config = dict(
    n_head=4,
    attn_scale=0.125,
    parallel_block=False,
    init_std_o=0.00741,
    lr=0.00104,
    warmup_steps=276,
    batch_tokens=131072,
    steps=6032,
    dataset='wikipedia_en',
)
Each number is 128 + 32 x the weight over its row's rms, rounded and kept within 0 to 255. Layers, rows and columns count from 0. The size above them is the row's rms in percent of the matrix's.

# layer 6 MLP down (transposed), 1792x512, rms 0.0321, rows 287-299, columns 256-383
size [ 76 104  77  58  83  78  82  91  82 120  96 125  66]
[[136 165 114 116 163 152  86 139 165 148  79 102 151 108 140 171 181 148 170 112 157 132  97 104 118 111 141 115 169 100 140  95 179  68 104 125 103 107 106  90  70 149 154 156 123 124 168  98 126 148 159  85 106 100 149 140 108 136  89  97 118 161 130 127 131 164  75 100 133  70 125 178 165  79 151 166 130 144 168 129 161 134 108 163 194 157 206 117 142 142 147  83  85 112 160  56 135 125 202  97 121 123 134 105 133 131 108  76 129 114 135 179 120 126 115 120 132 118 134 164 127  79  83 140 108 106 184 124]
 [125 140  97 122  59 159 135  89 101 145 136 100 125 183 152 103 137 169  95 164 142  73 141 107 161 131 151 166 130 108 134 128 112 115 143  76 167 167 137 106 119 131 139 102 122  62 176 148  58  96 116 124 137 180 161 186 123 152 121 128  90 125 140  67 109 151 136 111  62 123 129 143 118 132  82 105 121  78 100 170 157 103 129 112 135  78 151 128 146 108 146 135 132  74 149 153 165 145  99 155 133 205 186 147 116 141 166 114 150 165 153 150 162 150 123 115 158  97 180 154 105 116 105 120 123 126  96 125]
 [130 156  89 137 160  73  88 111 134  95 185 146 115  80 102  89 133 160  94  72 154 180 105 123 141 109 156 177 102 132 121  73 161 133 138 137 121 139 122 146 135  98 135 130 157 109 174 187 124 146 138 176 164 113  98 149  90  85 139 160 149 108 111  76 160 131 140 115 164 106 159 124 123 141 187 167 144 100 156 170 119 129 120 150  96 119 122 127 148 158 138  95 165  60 216 165  84 144 154  92 102  97 124 107  85 141 165 144 116 149 123  71 191 136  93 145 113 160 185 133  80 158  66 103 130 127 134  97]
 [140 126  96 110 137 101 112 149 145 143 140 153 140  96 118 107 120 119 159 151  91 153 179 186  96 116 157 148  97  92 140  82 109 130 137 142 134 153 136 186  87 102 120 115 192 143 191 156 112 109 129 149 106 150 161 156 117  80 139  45 109 156 118  82 115 101  94 165 117  92 134 131 118 135 145 114 157 141 129 132 123 122 120 172 197 149  93 180 138 179 125  80 151  46 124 126  79 117 137  69 138  82 125 162 116 139 194 115  91 119 180 149 172 174 150  96 112 205  79 153 117  96 166 104 153 129 102  82]
 [113 189 126 108  80 135 124 133 156 130  74 101 138  39  86 161 130 108 185  54 125 128  94 142 156 125 159 113  89 156 139 182 127 118 130 120 149 161 173 255 167  96 156 105 103  90 140  91 119  58 139 135 180 138 149 110  94 116 104 119  97 104 103 142  81 114  89 143 168 158 192 147 127 136  90 149 134 123 126 111 111 120  96 148 157 154  94 201 126 106 155 109 124 164 132  55 144 146  62 108 168 133 101  86 155 112 106 127 167 138 108 137 158 160 138 103 146  96 114 179 124 140 130  94  92 175 210 140]
 [174 121  54 159 125 162 100 116 124  83 165 130  85 120  66  81  37 127 112  93 127 182 145 139  67 122 160 137 176 101 125 136 101 117 137 170 115  88 154 142 111 124 142 136 114 123 102 142 123 151 124 137 146  90  96 170 153 177 157 100 126 118 104 154 120 127 131 125 118 129 116 116 146 136 181 157 169 175  86 185 157  91 128 112 168 118 168 125 111 140 102 108 172 127 101 155 120 122 163 141  99 131  87 109 135 111 141 132 170 134 178 117 124 155 132 113 118 136 156 148  94 134 130 119  85 123 142 130]
 [201 127  98  99 148 186 123 143 171 171 133 153  33 162  88 104  82 118 116 107 100  73 137 111 177 149  94 129 119  85  90 115 113  55 147 112 147 158 132 164 156 143 114 122 114 172  99 105 140 129 108 183 188 112 125  98  79 112 169 160 112 117 114 133 129 110 130 138  70 154 117 107 150  97  88 134 138 104 105 129 112 140 131  89 167 129 143 126 173  95 145 124 116 175 108 190 128  87  94 191  95 174 152 131 171 120 132 140 154 152 144 103 182 166 144 147  99 132 107 160  71 143 146 144 101 129  98 171]
 [ 89 113 119 129 157  95 144 150  87 175 134 115 169 137 178 199 128  87 104 125 133 142 127 101  67 154 168  96 220 134 154 141 143  73 159 119 146  98  82  82 121 140 133 107  96 166 187 146  86 128 106 125 173 124 117 130 104 137  87 177 114 141 152  97 147 177 103 112 118 157  85 137 139 137 155 138  48 132  76 185 118 145 144 162 102 148 167  67  64 131 146  41 112 149 150 124 144 119 151 162 153 106 148 120 136 118 106  70 201 143 115 129 129 103 110 203 118 119 117  77 139  82 120 119 132 124 159 161]
 [138 154 137 160 194 141  91 115 100 136 110  74 175 188  62 109 121 160 119 159 159  96 112  72 167  87 170 138 108 101 122 127 135 117 122  88  78  95 168 108 103 118 184  95  93 102  74  82  99 106 196 111 133 132 172 134 127 106 178 125 127 129 140 161 121 153 107 124  58 173 141 149  87 156 168 120 132 158 198 146 173  99 139 135 103 131 129 101 181  85  90 129 102 132 169 124  78 171 106 111 109 186 137 131 111 136 211 164 143 123  71 109 106 188  78 112 163 127 155  99  78 173 119 158 149  92 141  97]
 [156 116 113 135 135 113 111 113 104 115  91  83 112 131 119   8 122 105 108 160 135 122 155 132 161 103 124 128 152 168 127 130  81 134 149  89 129 112 136 152 149  83 190 142 186 101 152  81 122 113 215 119  72 143  70 141 121 255 132 114 127 150 157 144  71 104  97 139 168 170 133 119  98 178 132 129 169 132  97 160 106 123 139 136 118 103  96 162 138 120 140 124 143 160 117 119 129 202 157 101 111 120  89 168  82 124 177 120 150 115 151 109 108  93 149  84 191 175 149 119 179 124 132 109 137 150 164 126]
 [155 104  29 112 143 156 106 123 123 126 108 133 151 149 113 119 134 190  65 127 156 118 123 142 111 143 101 196  83 162 101  94 177 144 121 148 138 102 185 149 112 153 119  97 137 150 150 174 132 123 128  59  92 148 121 100 100  87  48 138 136 163 131 145 214 122 135 148  64 151  74 140  64 150 117 114 114 120 117  90 120  96 124 159 163  91 157  84 138 102 167 130  62 111 137 141 124  80 112 134 185  65 121 175 119 113 182 147  78 107 115  88 160 121 121 114 147  92 144 178 147  90 131 129 135  99 144 102]
 [143 144 142 105 167 161 126 116 119 101 137 116 109  84 158 172  67 172 204   4 127 123 159 160 139 118 134 130 135 112 125 114  97 114 120 145 119 156 112 178 169 133  92  63 121 142 161 128  86 138 135  77 167  73 143 118 132 113 158 136 121 109  53 141 133 132 167 137  83 110 149 115 136 173 165 179 165 113 187 104  65 108 139  85 164 101 167 127 115 147  59 133  95 109 113 110 135 171 118 116 107 120 123 111 210  95 156 111 140 111 188 166 147  95  89 106  91 119 177 165  78 164 124 139 127 113  36 159]
 [130 115 103 195  90 140 111 152 153 137 124 172 157  90 215 163 105 111 163  87 107 125 142 197 136  82 124 184 131 152 172 138 100 124  70 138  98  92  36 179 144 137  83 119 156 126 157 141 140 115 147 166 154 119 143 134  97 103 158 121 107 100 153 121  65 158 123 131 111 142 145 128 121  94 105 131 141  98 121 109 103 130 157 121 173  71 110 131 104 170 201  60  92 129  68 133 153 165 191  98 165 133 116 153 155 132 157 171  56  98 135 157 140 129  81 136 135 131 157 121  97 145 153 134 118 142 148 148]]
# layer 6 MLP up, 1792x512, rms 0.0476, rows 288-299, columns 256-383
size [ 98 104  78 109  98 108  90  91 113  91  94 104]
[[ 87  94 136  98  86 111  96  76 127 122 158 160 131 182 119 124 151 148 118 170 165 146 133 123 121 158 131 160 175 119 169  99 126 117  77  73 105  77  97  57 139  86 175 168  85 121 174  64  98 108  98  91 166 183 147 112 156 170 128 148 127 159 141  88 153  60  60 124 124 105 143 170 101 154  61 170 211 180 108 174 131 140 143 111 124 113 203 113 125 113 150 110  79 152 113  91 156 123 113 150 192 128 153  73 107  61 176  51 117 120 110  67 139  94 122 191 131 155 178  81  98  66  77 114  94 108 163 129]
 [141 171 107 174 123 121 126 120  81 123  84  92 119 190 101 164 174 121  99 134 140 120 142  69 130 124 161 161 155  83 125 161 143 167 115  93 142 157 155 116 153  76 105 153  68  95 202  96 126 183  99  91 118 128 115  95 205 108  94 105 192 161 117 140 176 122 105 161 120 153 103 112 130 138  83 112 134 150 130  79 137 106 136 130  59 164 179 107 150 151 128 189 105 198 168  81 197 133 164 116 178  74 132 139 121 131 129 125 164 128  85  96 106 112 104  82 127  68 146  91 181 113 103  77 168 129 133 110]
 [124 112  70  76  95 126 109 104 100 157 120 104 188 175 160 125  47 134 133 199 103  79 100 105 111 161 114 110 111 143  98 122  91  88 111 124 183 169 100  92 143 170 158 134  44 145  89 166 169  88 124  68  97  78 135 125 128 123 127 189 131 147 127 125 122 164 132  77 131 111 154 136 125 133 148 132 142 137 106 147 123 178  94 108  67 130 150 154  74  68 134  53 107 213 143 112 154 144 146 226 105 105 137  89  84 138 103 112 188 132 140 131  76  99 128 162 154 107 124 118  90 138 116 133 117 127 129 169]
 [171 123 114 143 131 103 100 145 147 134 181 150 103 156 169  80  91 128 142 153 225 131 122  60  89 101 146 130 111 106 119 202 100 128 148  65 144  70 134 144 137 153 157 201 123 105 147  90 149  85 168 159 123 117 123  72 205 143  67 106 142 154 111 140 133 122  62 118 166  20 127 126 123  76 127 137 129 122 147  81  94 155 117 130 145 132 157 117 160 151 120 125  96  90 124 141 141 117 132 166 149  83 120 108 139 135 175 117 126 118 119 127 127 117  88  94  88 116 194 116 141  82 106 120 121 167 169  87]
 [115 109  61 182  65 104 153 104 151  84 131 109  85 148  73  69 104 147 150  60 133 141 118 114 125 136 130 146 144 122  88 130 128  97 125  76 126 123  85 121  80 159 144 160  94 145 179 125 127 149  84 102 146 153  92  65 130 179 190 164 124 100 161 108 153 127 120 132  98 115 126 166 176 126 136 179 147 136 164 173 138 142 180 175 120 148 126 178  80  99 104 105 130 133 173 100 154  80 111 114 157 167 117 163 150  92 129 169 117 159 198 120  75 107 148 108  94 185 159  98  83 126  96  82  83 132 117 140]
 [124 107 190 150 117 125 141 124  66 117 143  82 115 135  86  47 132 166 134 100 154  98 126 128  88 145 209  83 162  70 155 111 217 168 167 104 115 139  98 101 139  91 136 128 137 187  83 112 152 197 116 113 105 164 167 145 183 126  92 112 180 170 126  91 150  88 155 125 143 131 130 119 149 154  82 107 142  88 109  94 190 151 141 108 126 143 115 134  73  94  88 145 137 116 117 177 187 137 161  94 183 150  89 134  78  79 106 129  88 135 126 108  95 134 101 136 119  67 115 109 129  99 166 130 150 192 136 132]
 [108 164 114 156 100 136 149 116 136 121 152 121 113 180 198  61  78 122  81 182 147 180  77 110  90 160 127  74 164 106 123 135 157 104  63 152  98 109  85 159  98  58 125 164 113 156 161  90 122 109  62  63 114 125 122 132 193 197 109 137 127 135  72  77 147 146 131 120 130 115 140 141 137  86 102 130 139 150 106 200 171 146 154 147  72 129 184 108 100 202 124  54 124 219 151 119 132 111 152 176 156 143 166  99 122  94 169  94 184 193 194  60 156 118 128 162  74 109 158  95 142  79  99 108  94  95 151 172]
 [ 52 114 114 113 116  75 130 127 190  81 193 112 116 111 149 139 126  78  92  91 161 147 142 167 111  97 118 146 108 132 141 125 121 124 118 115 177 120 116 103 127 102 123 133 128 137 143 133 122 115  68 135 146 151  22 138 129 114 141 175 117  78 125 117 149 114 116 106 160 102 129 154 153 177 103 148 126 100 100 232 137 170 167 146 114 139  70 156  60  94 149 119 162 152 139 148 135 146 165 111 149 181 112 118  96 133  92 128 147 113 135 113 108 111 144 103 171 193  93  86  81 131 150  72 122 184 114 118]
 [147 117 175 167  68  77  94  89  72 130 105 142 163 133 103 124  58 120 120 118 152 117 120 117 131 113 119 157 134 171 172 151 131 131 142  98 159  73  77 151 152 135 135 105 117 105 230  86  88 188 130 128 139 153  88 116 112 192 152 116 155 129 115 128 130 145  68  67 149 138 147 148  95  61 112 168 170  81 100 153 112 143 186 162 110 151 102 107 118 130 141  70 159 121 191 113 149 113 143 144 141 180 118 133  97  93 121 109 100 134 157 146 192  77 120 145 157 189 153 156 111  92  80 106 129 175 211 108]
 [109  91 149 119  94 110 168 125 106 166 124 107  98  86 112  92 145 122 145 112 116  96  90  63 129 142 136  56 159 106 165 126 130 195 140 149 146 144 101 120 176  71 199 155 110 140 115  91 178 128  93 138 185 147 159 150 143 105 166 149  96  98  87  98 156 127 113 126 133 125 137 185 140 121 149 157 126 151  99 112 129 138 125 158  94 150  98 155  59 136  78  80 125 160 155 136  97 121 191 195 191 151  92  72  79 104 210 126 147 131 133 145 142  95 157  81 135 128 126 155 117  63 135 145 149 138 104 111]
 [111 150 116 147  71  72 103  73 138 127 148 146 115 166 119 103  92  74 103 130 180 109 101  79 103 172 166 112 131 121 149 149 133  88 115  55 123 111  64 117  88 102 128 176  88 172 126  65 129  71 143 105 125 162 138 115 139 218 142 139 173 171 109 112 157  54 133 117 183 126 148 160 163 145 107 138 191 159 105 122 138 138 149 141  32 148 138  88  90 101 134  80 113 168 177 171 119  89 135 109 133 117 100 139 101 123 103  81 156 112 136 171 122   0 120 157 156 138 139 136  91 124 141 127 133 110 149  98]
 [116 132 168 175 104  93 137 133 127 166 108 136 120 182 155  78  98  68 104 127 164 161  55 125 100 163 192 114 170 125 174 134 145 121 109  95 151  93  67 100 108 116 151 160  97 152 130  51 113 164 109 108 143 167 143 103 178 163 102 122 146 161  63 125 169  91 120 138 143 124 129 141 167  87  99 142 209 156  78 120 156  98 150 164  86 203 159  73  97 143 134  99 107 168 139 137 188 104 133 101 168  96 128  88 114 113 108  80 121 142 173 118  90  86 116 146 111 123 125 100 105  87 109  68 121 138 155 117]]